From a checkpoint of a small transformer trained on Wikipedia.
Size: 8 layers, width 96, vocabulary 2048, 0.894M parameters.
Training: a variant of Adam for these matrices, 139M tokens, 5842 steps.
Each number is 500 + 40 x the weight over its row's rms, rounded and kept within 0 to 999. Layers, rows and columns count from 0. Numbers have three digits each. The size before them is the row's rms in percent of the matrix's.

# up: layer 3 MLP up, 256x96, rms 0.0931, rows 17-145, columns 0-47
# down: layer 3 MLP down (transposed), 256x96, rms 0.0798, rows 17-144, columns 0-47
up17 117:457464496468467491595462591476473468603581530516459485499553495526485499422462482501510541510453445504521523500522503504402528561517492501547478
down17 116:533490451517432476512497460589534494416519476467586515518477488468504520535503520477488437470509530495471540493572553459479526556535528505599469
up18 074:458498466527525427470463506528537416504518466491462525424499520427507549486548516502433527569494503472484512446542479463558481493523465496547498
down18 077:576440508456479463430524451551524452518458544468477482508466526458476494533490530562482538522596534452449457462549571457501491540490528470541550
up19 118:475510463459453494475535514499423437528546486479507440498527549441552486524467534514483505478490461508547517486504455484459522422534553494556460
down19 099:428496473441498501442462437451480548536478489476472501547516506524532558503470511533531453510490508496434502466459569540518549502436543523445443
up20 108:516487492420577508551486544513483471503568509485480457507474537556509495463357443530560520449479483482520510513489537400502484531522516428523566
down20 100:482454587444501465562428494528508487451500467511568472491486498524494521514479441537484551491490459524550560512447542443468561518493506490522469
up21 126:516469536491494520568499511465502569517478612447467493522495534543559466491435465491464495511446528435540463545483525431441516424589506511553524
down21 104:490512506440544447558519544485486476530449560482508428490568475510497472464546397522570622445526510505534490531429530484526450502531532474455586
up22 128:497524434473457469470451526482407447608580446489582439501512518485562530464554482543603515456493501447518494500557460484491508483500547460481517
down22 127:485445507419541493512562499502529351494502499490518522457523503496496544505527494494510511473484477526541468509391447543508475492482450508565478
up23 150:476524513511533490497545501445517438482506551479516512448564469419468455487445531508484511480423480430501458574514511419494508546533586500512483
down23 168:517589505497577510488492547464481505459479446484465475527592450506513457446453522486529509503500436434510473477527466481543585524485524550511497
up24 079:521533511516498512515554525433464479492486563464565512498578513581506431566495491501572462540517527519504518466480567471546453501535467580513499
down24 085:605397491523481485492526472491575418582463560505554491502553516496453490502497477456487508507541457313499506456578526428522488514480457523456561
up25 070:526453457544491526526521502534556470511520493453557523458505447512512563458456500611520553529505505490577570511458464452546418495467434506530467
down25 103:539491458535477456475483553536531481580496533524401486530511558531448503503499511449487486547524469526505567476494505502470446420537514520430544
up26 077:501500498448527499502454601558406502487518514484503423396479440517467517531536534532500563517481564462472518469569470501556535469499517393499413
down26 094:591357521458486460492537484532555421539467543447509493499512528505539479458510451459410511499567511553488436469508501511512494525493453497549501
up27 073:545563517488531482517457440447474458472547528580509478494504476465520461476528569533617468564450437506532510445505475479518406517472489496482477
down27 093:608426493447483427493528454553559462517470558486561494499565544469519433482510511489503491504545455427547512476557504470525493542499425496464536
up28 080:453507518478523465515454567518440517554484530535437505464374530419507564479485512458511463464537494450504455454510495527478518542460489470475517
down28 099:511426441480483483479537540488554492543454480451526542456485539462460453498498449503436475526534587504481449513511454489484472535512416461472549
up29 121:515482524522516528501500464512537458565548570475488487511479499359492515362507555490520536530517442463432479539521477455490453476478483501501535
down29 099:508525549450462530513469511484532507587490451474460580534565497543457461492507507485538551520512501495451533476529475534483460548517565439473354
up30 077:484495492504483537512527522452574449477512490492513507564537490536434548487498438570428538561448483515504482549522530474516482484490523572517502
down30 099:543411522467487478501544461535553440555451545464527503527583541530525480537459463525459447449586492384543517501527482463517498527532456483504466
up31 076:526552509478514525513472440562487436433591481538442479478520487456519619449559574502469534509478495499498484539507489537509499497543599510475499
down31 090:530377471480484472484517460583532466499498514459502473504529527488490472515492507506423537506569492451493483481532524514525511503513475513484552
up32 087:489486553579461541446456488437497487500512541478473559420477465447587505470502524526489580505506447494440488469466510413469473509561511456505452
down32 094:465478478449543462539578483499514491499511460542446531521493534534486431582473438532482501464485574530478530511472498498521467523486457482547460
up33 101:554471453414570578508486469434532500520540512489557507510475503457445463425444495507525424533496480473519493497523441529457483507557547429558507
down33 091:470456432518502437607509535475494532480445467477463526466534594479503518550459467522550513474526479560394511494438556497517501432509517479511516
up34 096:478451441530475515501470438545441519481507464457485425475517477487562511508438415552445535470466478483425425489547559476437507471554599483539562
down34 094:535531510457544468514501545543432462473481457469508426522519512458499521526513508487463515458494434638471529432549572463492504565503506556479513
up35 120:489518492497518506495473487477464437565561487516490539429502418521556451535510539462543470468499482461512509495466472516507484613545537382531495
down35 094:494495476448609488462547516509536548497474470471524483498449463547515505549592511559443483555498457543548515467512454526453476576455471496516491
up36 119:536462462522521516516487474517490518505542506509473569415505460496554492484454487487552579593447507497472455521554500482463560574542487418514475
down36 103:529499504492528452453556412478456523499401510516493457526499434488495475602541550600447513536473484517543554549491513499502512488541513485438517
up37 090:551563507435538455461412506603503523494477486473442478437449471499472506495506464507399539565509545460430499526555473476487526513535492482518524
down37 096:478461533492460504472519445447526502475493445475510512484506452486437549575405530499514473526538469479573522535496487493543548582501539558475490
up38 090:494541507505545516577512523469484545524480568532478437512517536530462511527575524493569498505494434472517439472534553497492432445473520570490496
down38 093:431514489541520491458475483476505447477467519540509497478480486557444449498513465521594509501499572475568437549433525501495550560509506543462538
up39 079:488543546512488488559528569480447495507507572502514562517439550468483511508452552483533503510531439498577517464437494523538493533421478477479492
down39 092:499419432452477469493500519474538487565473584475521492454501563436509509504512540446502473428539473411524478506518526451571464542453467484529490
up40 085:497548555514477454476507524463488450495502597485475527434465512502479476522521575477580504548472495494507487504490399483494491479560551563570494
down40 099:453488484540494493590516504473513493455489453526489584475493598452538518601521500403484499508472514555512533506466472515531527518483482466533530
up41 081:478463504507501541530548459450545489531494535540479540541483552460549513485464465477510438467488466489473442577477533511413486526530540592499613
down41 094:554401479471462482465532477548565496533457489499489508472542530520469495531490476483504557489584526466523491444519507473503546529503463486532478
up42 077:570481388523524511509569478484543450521490442479513542539573499465461494535560547524542550530493562411499520502532472524461501522527511516512563
down42 089:454521488514504537513534495489433475464571485548605498438527496494567489501495438522482494497524487556512511503475581479623473512467513500535500
up43 083:470510488509492478534470569559461497544476563503435515430504496441502516508500550489497499536508445463510435489525522469513487529488537459528504
down43 087:502489488453517497491516492444502452444504419508570493449555548490499475615514478526505506458527546548474473476474528499446489542566497475460400
up44 135:481459574525532522493501534513504576531547619448523472494550488475516473517490542532538524537466450416430469519513455398444489444520523463523523
down44 133:513484468489524516497479530555492482415526515528419565524540478559483559551497487519536520541543444442479599479437467509515498494493445560562444
up45 103:523480528487577519506438509462549498465535521525523507461499558468525493515471470458504460491479456468462439459537485448512502552526448411542471
down45 096:528544468510510540542443457478507424490461591453457553467490506514580529469482500506487533477547465519480536542455429574517559531451538585606447
up46 099:477462518581476484520465497487523528519563530472454564512552530467501495535465503522488479536533530461433544532521486402417446515523535523583534
down46 095:499487506482522576455604442452489474440486542480488522480483527457477493543551457511496531487506514504525477477390518496584552515474447534579503
up47 102:524495517507572514487484505510536470522512511438515412479532534464534500562523507523507521424398513472503397528510498422472561471547435501465517
down47 098:504565562523440433542535504504460504459425503486480445586485504465491510527465483515488471466529457526440511440465544523492481522560488514481497
up48 135:508520456475505482547508487502479528520584538536549414520516436459514515536507456446513541461499519464548481526522457483457509442543591536528497
down48 126:515496555455452494514482529520475481581461496411537477540540555433566517505505536507541469441502432496521488542524518472455548510518574403431566
up49 135:517471463389502438535482486533508491510536473541503561492515525492475513495487534540490459549505467460404507498523510434541514464487580450508494
down49 116:464457510539435468470543495489482555537558549494539477461519498507469537491493481475540507434530609504491471537475450523503502426517450512460577
up50 074:405488484495480514449463456537438492477497440475430478470476441459474535530517508498417529491514577491447506519454496535503564492545600459485501
down50 101:537405499445489470441485506577524480522470514449498509497528491499472450525520491523460480439608525372536496489526545490520519579535509475516503
up51 104:476521561437444468495427527479537479526509481576503515422567510524521452508503491509546525467474461427485544501558529486458558476492508448509543
down51 094:467487473515504426500513481518554590473481550533474488471477518532585453455495523489438460552501532552443457502507516553497361493570462571491483
up52 097:460460496483457496497485519493485551542550500533466509510568466423539457415464432505458480484465492500541429565441513410445469599520528479507450
down52 095:545545479440473468539491536547449475472488473521446522487493510534636436491511431507506528551477482610489503508487472475506562562507500504585514
up53 071:531556511497459489546519434455493486453490500478495566484494455505481433480463467519475541470460504479535468490547467464519604540505509542602484
down53 092:480526513477456461518520516529478531481464469513605543541555596501489560490529518485457502487510559574474553509416501538461403459491475515425514
up54 077:528441440543490524565521430437484512465444549449443542465457532532492484544434559500483483516464497459485464517441447565396602476582541444535463
down54 079:442504469524562482478484513482500488579485474461425493560480493476586485491521499504444466515464449613446543503479494482539468523471525467477565
up55 099:521469511497506502538581499537529495519489486505546557507461483465472470503492425532549556591495485417465503579539462500525484550488493433491498
down55 090:451564537490453465496447500495505540433502512507461455455455519561522538533511447498456488452484419598471578447463480488503445481536459585497465
up56 077:483454509445543527511522474512523546507497522507548505438482467504485495515412489536542472484453502369489447551525435443523528536574488508573433
down56 122:456449509490500502548535507533515530467497538523503474473496428538559431552497458540517563563473509378547516555447467492477512570541458490566449
up57 082:502399479566564571557462451534482475448538525495438497513441446545523460506524441542516539495495483444482466619557536494475512535557529480422504
down57 082:478501487470485480512535531509537445461469513514490497484516543526544514535471535477555472534576497486481511444521523526456466477544502492521448
up58 134:466408539504508436521441559533501470486574519478509462535519457503499512436481498491470552468463469483501449577548487425552482484535548514531503
down58 111:533493467449461506448549522514401511578457424475476484558564505517460449496549539488518453485554453510459550522583553400528449522488537498561474
up59 102:450538476522497475502528477497516481501567496520488478493497402467537459514462425505483468526481461474461439458546498410429457580534499544563501
down59 105:445549596553511478513556492488465518470551475529528453513487464547518511535480544491501493477456550563428490514458493573510505574552470490550443
up60 075:564518509532561491486444511558399510523509491491469491398502430445501553474591527449522453513492562485483480457497516513487530458534542492493471
down60 094:578432486456487449441506534547520470541453505481493493472581498441493491510539517464512471466593556345543468482517496512506495511524449462507471
up61 073:409450482442471543548522466462536511486541564531575419545470531548512500505472515588438548457460483457521480536509478510509546517487570500478473
down61 077:540455489542538478486592485604562471514457557506514559480564548498482446467446424480524508481527485456473534532505532499490508430481401490555515
up62 076:485435488497510580553502554420507535528488518493556465524483478585536545539497432482491480384502506500508488503485508520467520461486529531501479
down62 092:526368504448482468488577496513548528495431548455546464544540537486487475550536467492455490404570537400546484501463513505527524488520440502517462
up63 112:481519525431527544476502508504511463504545449600462478453497398513526473461488434558545511512364502455456466555536514462463523488515526467495505
down63 121:482523510479522529554443492407440456522553504561445439433495452502539534503467462488495470510475508555477541485444513464532478490562496507527509
up64 090:485397513547537459524479510566527566487496531474451465482503433442466462503475571460527545483456497485503472541517396462535524472493539530554473
down64 090:482533471408469504431448523521498514524474469497500552492456516539527545460573522517595443558519439527574534488529543595501545423509500552513461
up65 141:619511459434431472564441564548480518480515520547500489497518497418568516449481513446529518463460458478525453517557449448468506495503512512567545
down65 116:508565410509467504470595482517556507472542504471583512509479509496585533430557476509501501517483526514574529492500515484493527515474479543505553
up66 094:573515490501538503507458521465527536496525535570545567436451499503508456463513467580470484523500506427469453486528545444533534498481512410496493
down66 091:525503531548462473513438444494503485506558497518483539532533489489469536484510454484518455461518545603498492576529476489531497482562472452488511
up67 097:464533531440476510537537493582471543540483486539527392502458517557580458507497457489523495481482495486489525560503466447451450509508529420545522
down67 099:491545478524510494465484529481497442421451502532429528476543424531546476496536491542499551494503511528530501516465502528600496531496496534555496
up68 118:547497547483529453506440545459566514517519576546495426427462543482411468506511490510520453439472528499499508518503477514485560509519560387464497
down68 111:527473545386474511498549532437525548434514407496497502481480532442519421554625507502531516517502487522551506509493541552461572476436495502506541
up69 075:527489485520500578554530553522424618574476560483529459451444450502491551514479446482513502479456517502469432524504512525461575450505542535491503
down69 080:580428492485453452512531486551571483516457483517492505464518545550467434496509477472442533503533495489510423453488522520505501515478510408527470
up70 116:505449490566481473570510545515531486517502467533569480465493473499488567517482540495515458491498511453486464532550511535500576520495600510476528
down70 110:484557484496521507533477483483422532449498459549498504557474484565518457467607453510456525516494525546496482486414461550570493487509474491522457
up71 079:484499435444467513493531472555532496550545546548512396524526509476532500495426591522568437560455460514523516512511498519497501439526516502465507
down71 084:504468503505437493538439500520491522403485512474524539523451493513509456508457521557479504422552448416496522518532444538554495533510456509534467
up72 103:516402480531544579564507460535471526522501455612517487526532510523503503493518528546528444498465429462452488485589530502484521480474570490452501
down72 091:473492497553573522485466487496503563535487492543494538546555489494503475437554491489507506464446480590460523447548490501513552490516513496359481
up73 071:520539485379462461524587492457476564522522483536587512468554494522421531503508503499516453469507562448484512491504388435515480519515492523524459
down73 091:551559489550458499513501500481513541536506501558476479502512569491465542504508473477417461512525411576487557399442528541508467467512522491399485
up74 112:494410561417541483504473512525572444553524559484449458478457524447490519463447500513539492487473513442487538486561483488431474436469472521515522
down74 101:508535539581535498453595434512450487539458570510530532546500502469479472542525476552462506458494444442502478494529467544504547579506494492435508
up75 116:473444500452463453495461569432433506530474531480511516478493538437556524481440538427490545502455574472531428518560540499523472516566495557510481
down75 106:561559457496426447534466498495486513488496457513535564486482483560510577492533504536555605498474475564469412488441544511498554581535510540533530
up76 111:519451491505525480449513524485496570603443483462494432502443513463494482502528430464501514448486553409502455582558440431438516470540529472495518
down76 098:446499471576439513507521520472456511481506518416505499554498491546477562454470433506471547521539495429524481522486435455417583563576532531490531
up77 077:487478549454456520486465512490473542495461554510460523424447535483574478486445478521516475511469464502453423501455500477422468571508564465485587
down77 090:511453437507478469412546487501520489521524460547509407477545467529455494512515520533509502467512518620493513489562419465492476469462412499504516
up78 080:568427388468505542491517506532445505552520495524470532483482517554576476564440447550468518484435511550514455480534501438472431505553471490526486
down78 095:456556530526488480490487502487468488392514477552446492483498542491511538492531489496508443431515472706508525417489489585515461433456531508436482
up79 077:457475487548490403488418468558439542539517539550468510480457483425481477493560479493536507538482534498519481455425434491492477530490488433519512
down79 077:477420506456471416497446491489556502514482478513516523500501541510555509430569512531474535484574467453448574389475534545563487563489529471509476
up80 083:441459430572491469526407524456501423485494513518510522512459505489523453502555483520506490527474527483477522517509496491537559478566547462563464
down80 100:551495488495513508488496534424530450541527483451520497471511561432465559481544459462494478501537465582428477488538539493503423565478505515435540
up81 076:527501463501492496526535428579526479507538523575536513451535472498505500445602497519562550472474505463413475443512505498510522594454490512433556
down81 088:479547538483485501460480511491452506519495500463549579493440558491501519511491520477454438522583442542534608491478565542486519469512469556473511
up82 105:524505539567508531560554473493556502558492512537492554504520454523478428585411448514478486552468508469527488529519477493478476526549522513498514
down82 097:503477449435567544470516522554486579480541497467505495503496529514511465479594505521473510446477452559420534493478458489507397476474487461487530
up83 112:551462500468525493541484583550558473580500558542514473506508454503431469537488522453444522538482467488489496551526433486475540441566487457546493
down83 115:514559475453486485438423450546484532466511509501467532544503497595509544492464535478498497485523427551498498464518460507536475512432522470518446
up84 114:424508513510562477542535528477517448571549529437461516510479437436505410579463508478528543456516513505447490509543510439509488495474420459540496
down84 106:540560510473499493493494505498548516412464465510467546503511499449487475566536498473511497540553443459476431495451501596529502506488487555525480
up85 109:452436495520497474520490575477543445524538509517502562470472520445501531524462499508479457562443397475459412524518477463469486509533518499510500
down85 126:552540563493543523531573527497437404532482485524504467467568505467506480518550504472501432461522491487487531517424469504495536561496493535520473
up86 115:546465414459481467510473463525471509562541509492471500502529496491525485436549516464585502555514518427531465521534542479474473498509576509480477
down86 095:473546489506588560541501583444495465487487498505521483557535520504535491440491493513508544514489450473573526546499521519480466559486535486490407
up87 069:519465510580552553472478448572474529478511456520459517481456474528480528519504457467495522441508551492396472516464488517375604456574553519476527
down87 090:543475501482516506468524505481548525498391462482458524493483485522500479523508456529456541514549521543531517512470552512544570531584450488538470
up88 130:509468454497485475548502524459493415515472508448542422568540470516499496491486542511534525495490518439481526503515548500453443466529576473503512
down88 119:487456545571477527512544463416504528459474497516441447499434514464435508553488535513448534528450563505511472457469514511503484512514487501418432
up89 088:505480435525522489518513482626534434528558490511475447512525348489491505446548541486519518542498536470507534500522483514507544538532489435509438
down89 090:504477455509505501479503467495496488538538516488466491539543526462499457418520561487487503594569537537452530363496502558519528439491549466400533
up90 120:495491516494495446476489504440433472461571610453454529457566498530475378490501478537588475523499509460507585531542487464486495514509494517524535
down90 099:490547517522551475492442465479538563553516512436423471471510503482532477505486476586500553510486505500506462484524505449456451522494538523373538
up91 116:586444454516612465480461508459542468569559535515465450461513459493498491470495496556499542466482524484482451509546506504466506545539578554498534
down91 097:527559468532531508517523460432438505536442413455452518499482519481488502520512465527509504503509492499566565501534487490488404550524556534453517
up92 097:476474508516550482475496487514526463504567477570485483495478517442493529523543499531450479566476468450460382509538483512441445506514515468485487
down92 096:507478549495520419542617532535438423546470499457566541495451486494499482500469510440525490559492475519505420496456460519436491485518409509534462
up93 117:533506552529569480455489505454537436500568524565550488472509543552546452517449467530539490471448474434489482509524517405460472482525550473507526
down93 118:549568563545528510532463553490420515425484491517470422517541468536477498458535502525528547502488457452547502554476533522531508542463512568518453
up94 128:517540553452487477476467469519455486557551520559516448420625484532481517496426488522548580510462474472475518478573535415536538496485515447490504
down94 118:435519486484542492455486463438522532476474519579437481520537442542478485497450493486538539569481413551541533480423502534491537498486537481496534
up95 075:396487506548434587504458543544502563456462489448467560409493435506515499528457469476461517512468519523491482518456487464561530539507554422500523
down95 096:558354475462446509454503504569560488534409530456493517515533537518474477507488473455448527508567551415498492461486467455551499518502469501555484
up96 139:462483530481509488555492494573494514497519510566467522491502409488532448423497520508472533489468481503498434582540465432475400577521531444490486
down96 105:498473457518529411528478599468547536541534473509443507452516509453587442526532469524455516504451502572465515561472516436491482504448521501520507
up97 074:571551523472548474471473520535470511464531513534566495487480499544495530508498474528553590518468519485484535446514464461528519470479470490498409
down97 093:565448494472472448514578521511502475482449519490510470489505544485472502453514519478446518443551553445562437523584547452515505496481435454495526
up98 073:454488526416462442465479559472491567535469534536513452499473504486514517462448416572519515516480491452543401503542561475560481518443483493570462
down98 082:496578552509478492516406526594458528455482531564466536514492482506490506452490538412435482546497536547445539493445516546472533492592475556528536
up99 126:523471475508544487556495468470481553523499510490577521522507542523481488487495476469553448524440549470511467579498497422545475447532518548525503
down99 103:499539554450477434450441494493442556516459454516473525514544492486545516518462517538483515477520465490480584478472487485527517486480472550404532
up100 085:490447467442521474514524501533555463518523529559524487477510456465495379522502494477560555518464506424527474572544446484451536557547486449539529
down100 153:510397517480478491504583474540509469503493560476514491472526446490505415540493500520518541537492541457529459544508474467494523575545448481560491
up101 107:486475500547602507499409524502560499504509548424510483513427488493562485460373506502472442545515443477526447505502506511546478517590488530539587
down101 095:489527552522565535457503485436530523547513439527575524555507461449442489459526465488491473517494536478550504475470446486507415528484512430382541
up102 075:490478487512505520528502566456474528486458594533544587483395514481559477546422481463552448426515504499447446487474468506471504513482510506466494
down102 097:542477443477488461491545545550537485517460573486522498518512513437534454500436473470520495445590539435528444470486513448477577508484419468458575
up103 095:439514528542470497484472544514469483514491448561531483516555510438434524523493494544510446441404458498492512523608497409475548515527486526567503
down103 088:482497550508435534502449524507531414572480486494538515453445550521455556582493507439516483483451434591515508467454486544492555482541501536539551
up104 114:568475403509510515518521491477521479548510543548571517490446557452488475509479534497602505534511493459552459540549433457538510456587487482484484
down104 099:483534474517506552489505477503595526441450543548520513462486463521538541505457519538518524556516503512511545477418532473473601464471454458500484
up105 073:516467514467541555487529490490502556487528544454508521442507484510532516555472547492564443548527518485466454485470468483495495565567528555473437
down105 087:543543528450485466519468544456450457518528531557473507502483571496506479535445507443437523478520501565480577536471497533519526464528551473420548
up106 100:484461539485518524522519508447423560483485495486472489528509524460538440567395433518455520520463501488539550592509461502484469448508500483542466
down106 094:467475532507486484473549461497455536632497563557463548508550447524536493495503510482456441573520509566453458588512504539508512428567497466468481
up107 112:574465435521518580573511544491524437525566557477496502523488535527499490535488516541493517570465477465443513488584525471532494577479542443496539
down107 105:497501614476522504475526534480557511460478509478473567499456524493463462522551480559472570486492492491542538484516495535528497542501516542467468
up108 075:551500502527533495551462450517468523546462519519471507469538547510529478536490510466516464537518454490492550475503504451521475491489490457500490
down108 086:529534521549473500455592473488527454529514489463537508469506565501426492500516503502529522519522498424569525515449562477539568524519402534511509
up109 094:461456482515583582509490480489562480489519558539458450489500472505437460428472460482545514582502470397510472499527502500510540544486471521542531
down109 093:478474512492455442537456490472470504529495512501444493487464437534552454542474527536534479493503511537455514508464456536550479508561452444539424
up110 093:552474498479482551507489482539461492491560529540559417486542430508524497493493489557566475499417419459483487530570446482503460470496547495478487
down110 101:480540527542517453507453490491485499527438442496499477475478485466512458585500462479491423552561556568419489471489474474468567500518477516544534
up111 120:464396526439564580495570502486468475492539569542473541467437553477527493487437437535531472536502442424483473523554459509483477534508513472515474
down111 118:490575474523447517484610492529458465490451516594516564492467522560548514470510534529466436503491521429467576455519532531506501512481454544596431
up112 132:502519502457507498493578482515451498488526493534525472486512520497496491421443486491541554577487492454449463533543499406458493502556565549495572
down112 117:546472525456458503486505524455475499535491468485475479577513507502494459521492553480496491602478485478469479462494452470486516507499493453530518
up113 119:498513475460444588584506530550440500453569548518504426516562523489568444524431534562587514454503443466472515526568480487467439494509504481477489
down113 095:522464489461471478488471444514478530481535501511544495560468541485519563455545452489545472437557550486458467458493582511524472581566462488508451
up114 070:380528489475465503505496567462530521453488502510511559531445514502509451516413493582445536512509493479471470491527465477519500496486482451507470
down114 084:548391514473492416441554472572554494524485536513526478545555529496487449502479454502448515471581513469485503501515498384450512506479431491502530
up115 073:461550477463553484510533487461482455534542459501504442545474476500497532506549511552481479492472550468471429531596516568460546401528521572505490
down115 096:548404470482490498464566472553547438526463494469461514518518569533499449537508474470471499451565522453508500500586527506522543520540419522499507
up116 065:468488499442479569517504514441473488473482507489468500506463492540531495576480429490509528472480528501504481524458532488457541549562483488573495
down116 110:513510491479502476457481547531508466618461531458493510552501570476500527543500530404474448518499414561489508462534545481510490435463526482438556
up117 071:477470544527532568561492469509554528454525512411449524474487444519523471490438470522511472507469431503502448622564497538490470503506540577497536
down117 102:556526478480484446460439549558506517561470508486475460567512585475470520513519508440477467494539449575433559461529516488507437475506526507449532
up118 078:484461462469510549500537590463480474495534544536568418511482518517518480581526526513532471427505457452478449486553488538545479429515477529475457
down118 091:545455505451449449492547497497518414513472557503508460519489531520500458570525500527454521454623551469507431474542497490568510500508438475486441
up119 119:514531452499445477504496550488488484513477518501518471504527533415491461486482534459498530586452469457492477501546478478525531490513505473526561
down119 107:494527499506479546471512494527509527506505426522520527497448469622488495505538506488516578551520494547441454447519476517554531619492490486499462
up120 098:493464488454543485509521540503565478492497477534532524465465533536509565455502443486591555542505498406504476496484499461462549456506480510499574
down120 107:521514451564497502483491490535421493472448573530447515519512462523491461516501437482503577463488504449541519453495447523507519525524506577576505
up121 080:506592484523508464522503555502460509505489526501487537467468501453502526458396503466566507511464453477483520538484411456475511484514487509464520
down121 083:507423493482488465485534479575509472542420560501468546551487528509510495527478518450506557523555465456505431482513477501534520490482493472421475
up122 065:556512562411499496506514539489505460552512478522525521447500552519579530527466479503511445479442449454481450511491496453455449508575483540482593
down122 090:511523453507521470533455509521464489536462592526496458486490585486473502471528530491489459493547446510469509412504503530446462466499487475520487
up123 114:552481497431510535501489567444532545563513507531494508519484460509529498483497444480589494462463532450502494530522499449412458502495588517514436
down123 092:503518445473449516483452496416519520527525474501481502493572506473525493499525586491421460518424474487519490511527515539432504523478475479543533
up124 079:517535518465525432520571477502501503487526458508522472477469470498611485437463455537511588490523532484509427527506555495503485553547514466483600
down124 095:485495510476499514483483538560490469568502511548586456449520583462482467478465472422449460510441567558534590486496499522474466478491517530463465
up125 084:489477479510487522541458479524501471516496534525437511447507507425509500501508544546517408554504459464539521486520500473556408486471562470524572
down125 089:529447493454528528493501519581493461553479511512510490458559470516487481576507486457450540529525542536493447459432514498537497526561441547549424
up126 094:512490543522517488541529562519478541486533522389561450513496534472511553508471538525569586496533517447407494570548471458435442497511487482552485
down126 089:508506506507443591471468537523463502505445516488508473544510550497420541433508585546575498488465508520488431464390517503547450462512530483534508
up127 074:508484497457503498544544466478546519504503527511479537470465516530488403480525510541531534458485443523499551437448406447517538541485495449570505
down127 094:512520568461467429486428491487464506489451481554445539570519484524505552493523573460548419445527532551473497467480484530539456533471590450506483
up128 113:478494451451535572482478521477543537491538543472481435467478488402538524491488487483435478563522489482482471527538469513521477532541543445508470
down128 098:497501491401539555551488564577490467517525485446490502464517516511525386512566549501431515520482522548545428478487477517536518543506509525523509
up129 075:419546458567436531547460431588492518446514435488444522446520494454504440465421535544491443598433492507498541570518485495539475502512543483494539
down129 100:583440479472438460516487461592600493526455516442506513462548527499471439466461506458484517496545491446518486503529532463549505552510447479512541
up130 066:521514467508542505539556418509458496479516478550519497487568511529519459428463506523504557417519494455513487503446462536504538589523546437504543
down130 097:530490476535538427503481539591522486544497582519526483501478537441467480490494539429466466521543427510515551489527503481463447437531591538494537
up131 109:476445475505453560542467550540524484535483483588495464473464498554527442470476472540575558500437470460464513471576519524480541494481566460485488
down131 094:523472471515524485469533484507470476456447502564500452480487429538482489468502503500509528525536500517502590518492530505527510434493504478547442
up132 070:472499487463544538521562486482517504549519499550560463603437558529592554484494469548462478452481458439503481548453444555426501480492519524474490
down132 082:542442490496502467476552479476508573470464491508563478556496503522501490488523493542513540449552441548460512537435530537493515479494486500520594
up133 141:506449491506530531536450548454478558588573509497518489515503475498571424459454463537565546468506545481503505541452489480407516533504540423503552
down133 109:497576465508546436475497496493567496512501514545485476559485461472564499413454449421526492513500578498545473523492513482519485516574519488498409
up134 065:490499545490522519434518538500456568459473491505525511486444483540557496550456438506498554546477550436437392522508528456444584464556470493503487
down134 082:520468474498431462439530498510483478467469553510496506534555468510549494479519478462446491463523530603541530444508477578524407500484471436573532
up135 148:505442502445497530572500529478539447546568527561541557508491491483530412475438466495561534502479473483532491530530468442447501488519509512494511
down135 135:449469515368529514482465518492451524481526491467474582530532546504551458470434476488524518505544511536490513517533536534503420571526505435499465
up136 074:504482508496485553523471549495505535446529539529612462513537445568525492525500489534534517471428445514497515485505493499551449453463536506473411
down136 097:554353472441479493459520478528576488522513563477572455497560522507490504524502495514492526466558497453516491488571476419534489517515468492495478
up137 079:553500526469580524481501488427545455486485496492561491536549466576460498563545427536515566533467556515457532521510550461467463430597479503523496
down137 089:515389505439483470426491473519521488503487442495507497479497604485512495496533484486520544516523518420483442445536508514503464597481468475541522
up138 141:580469502528613524508460524490551506573540555452535462503463494460493504478482466487523553518514505466431553526553508477510508473464567442513472
down138 115:498508555530453418560506491510529491467449546459542414536523515486460573472514494519480495438456533480466489413553536588536421481504526477432520
up139 148:499461468487508539603541476469460512571503547528572468476500421523467527398485475455521488488476497499483493482509561515412514516565466520542503
down139 126:499564501469462490467488489527479530502508555511487506485472467550510519457498477528425473451479511500625465415415552473509507421476530490578491
up140 107:452505487457571493474480519529500424525558533538505521450533437429494544521506451502504507577446455460461520477569485427484492447623514492534504
down140 114:451529507476541589486444519513468512415510493519500500497487487502540479483447403501501530472458439550496481577519455393464462530538559527491546
up141 076:508457504469495518480444602506472496472519539513519497407470451466511547543549488512512494500486522482438426506572499522511450448496560498461437
down141 081:512414489435484476508505486521532428465496510535541462517515536577519414531480496472465512409542545511533512516522448519457565508529413439523504
up142 078:516504498470473527503482460497483447513511479504475470535547451513515417504516436552462519502451428499511486548583479482409467506476487449570550
down142 095:528488448503476513492407522532497487513464457538510486522520503471495512487549464472517470512506511697432525439504522481494477464475518509471546
up143 077:466507500513557475549519491439454561607501449477559469565472526564477498511517409532511489478468473488504555486539532527452540456485469509543512
down143 090:583483501462479469454561488518558465564433532471570501500547517506466444519468492503467482431586534413501472488520491502563520498528422428543510
up144 066:506477507480483524491481521515424509521556539539418439477490491498474505513474563500539529502528546489463519488560474568493471576522535488602538
down144 086:515528478557467508488521499483494443541446550532477519512432549550535545528507526444480478420519482490497556432460505480565492505532511467493461
up145 111:589489515535509571516496536488500469486525533519578491428511477566548456563472475562560521513476498424506446562485510490409520430553593528500466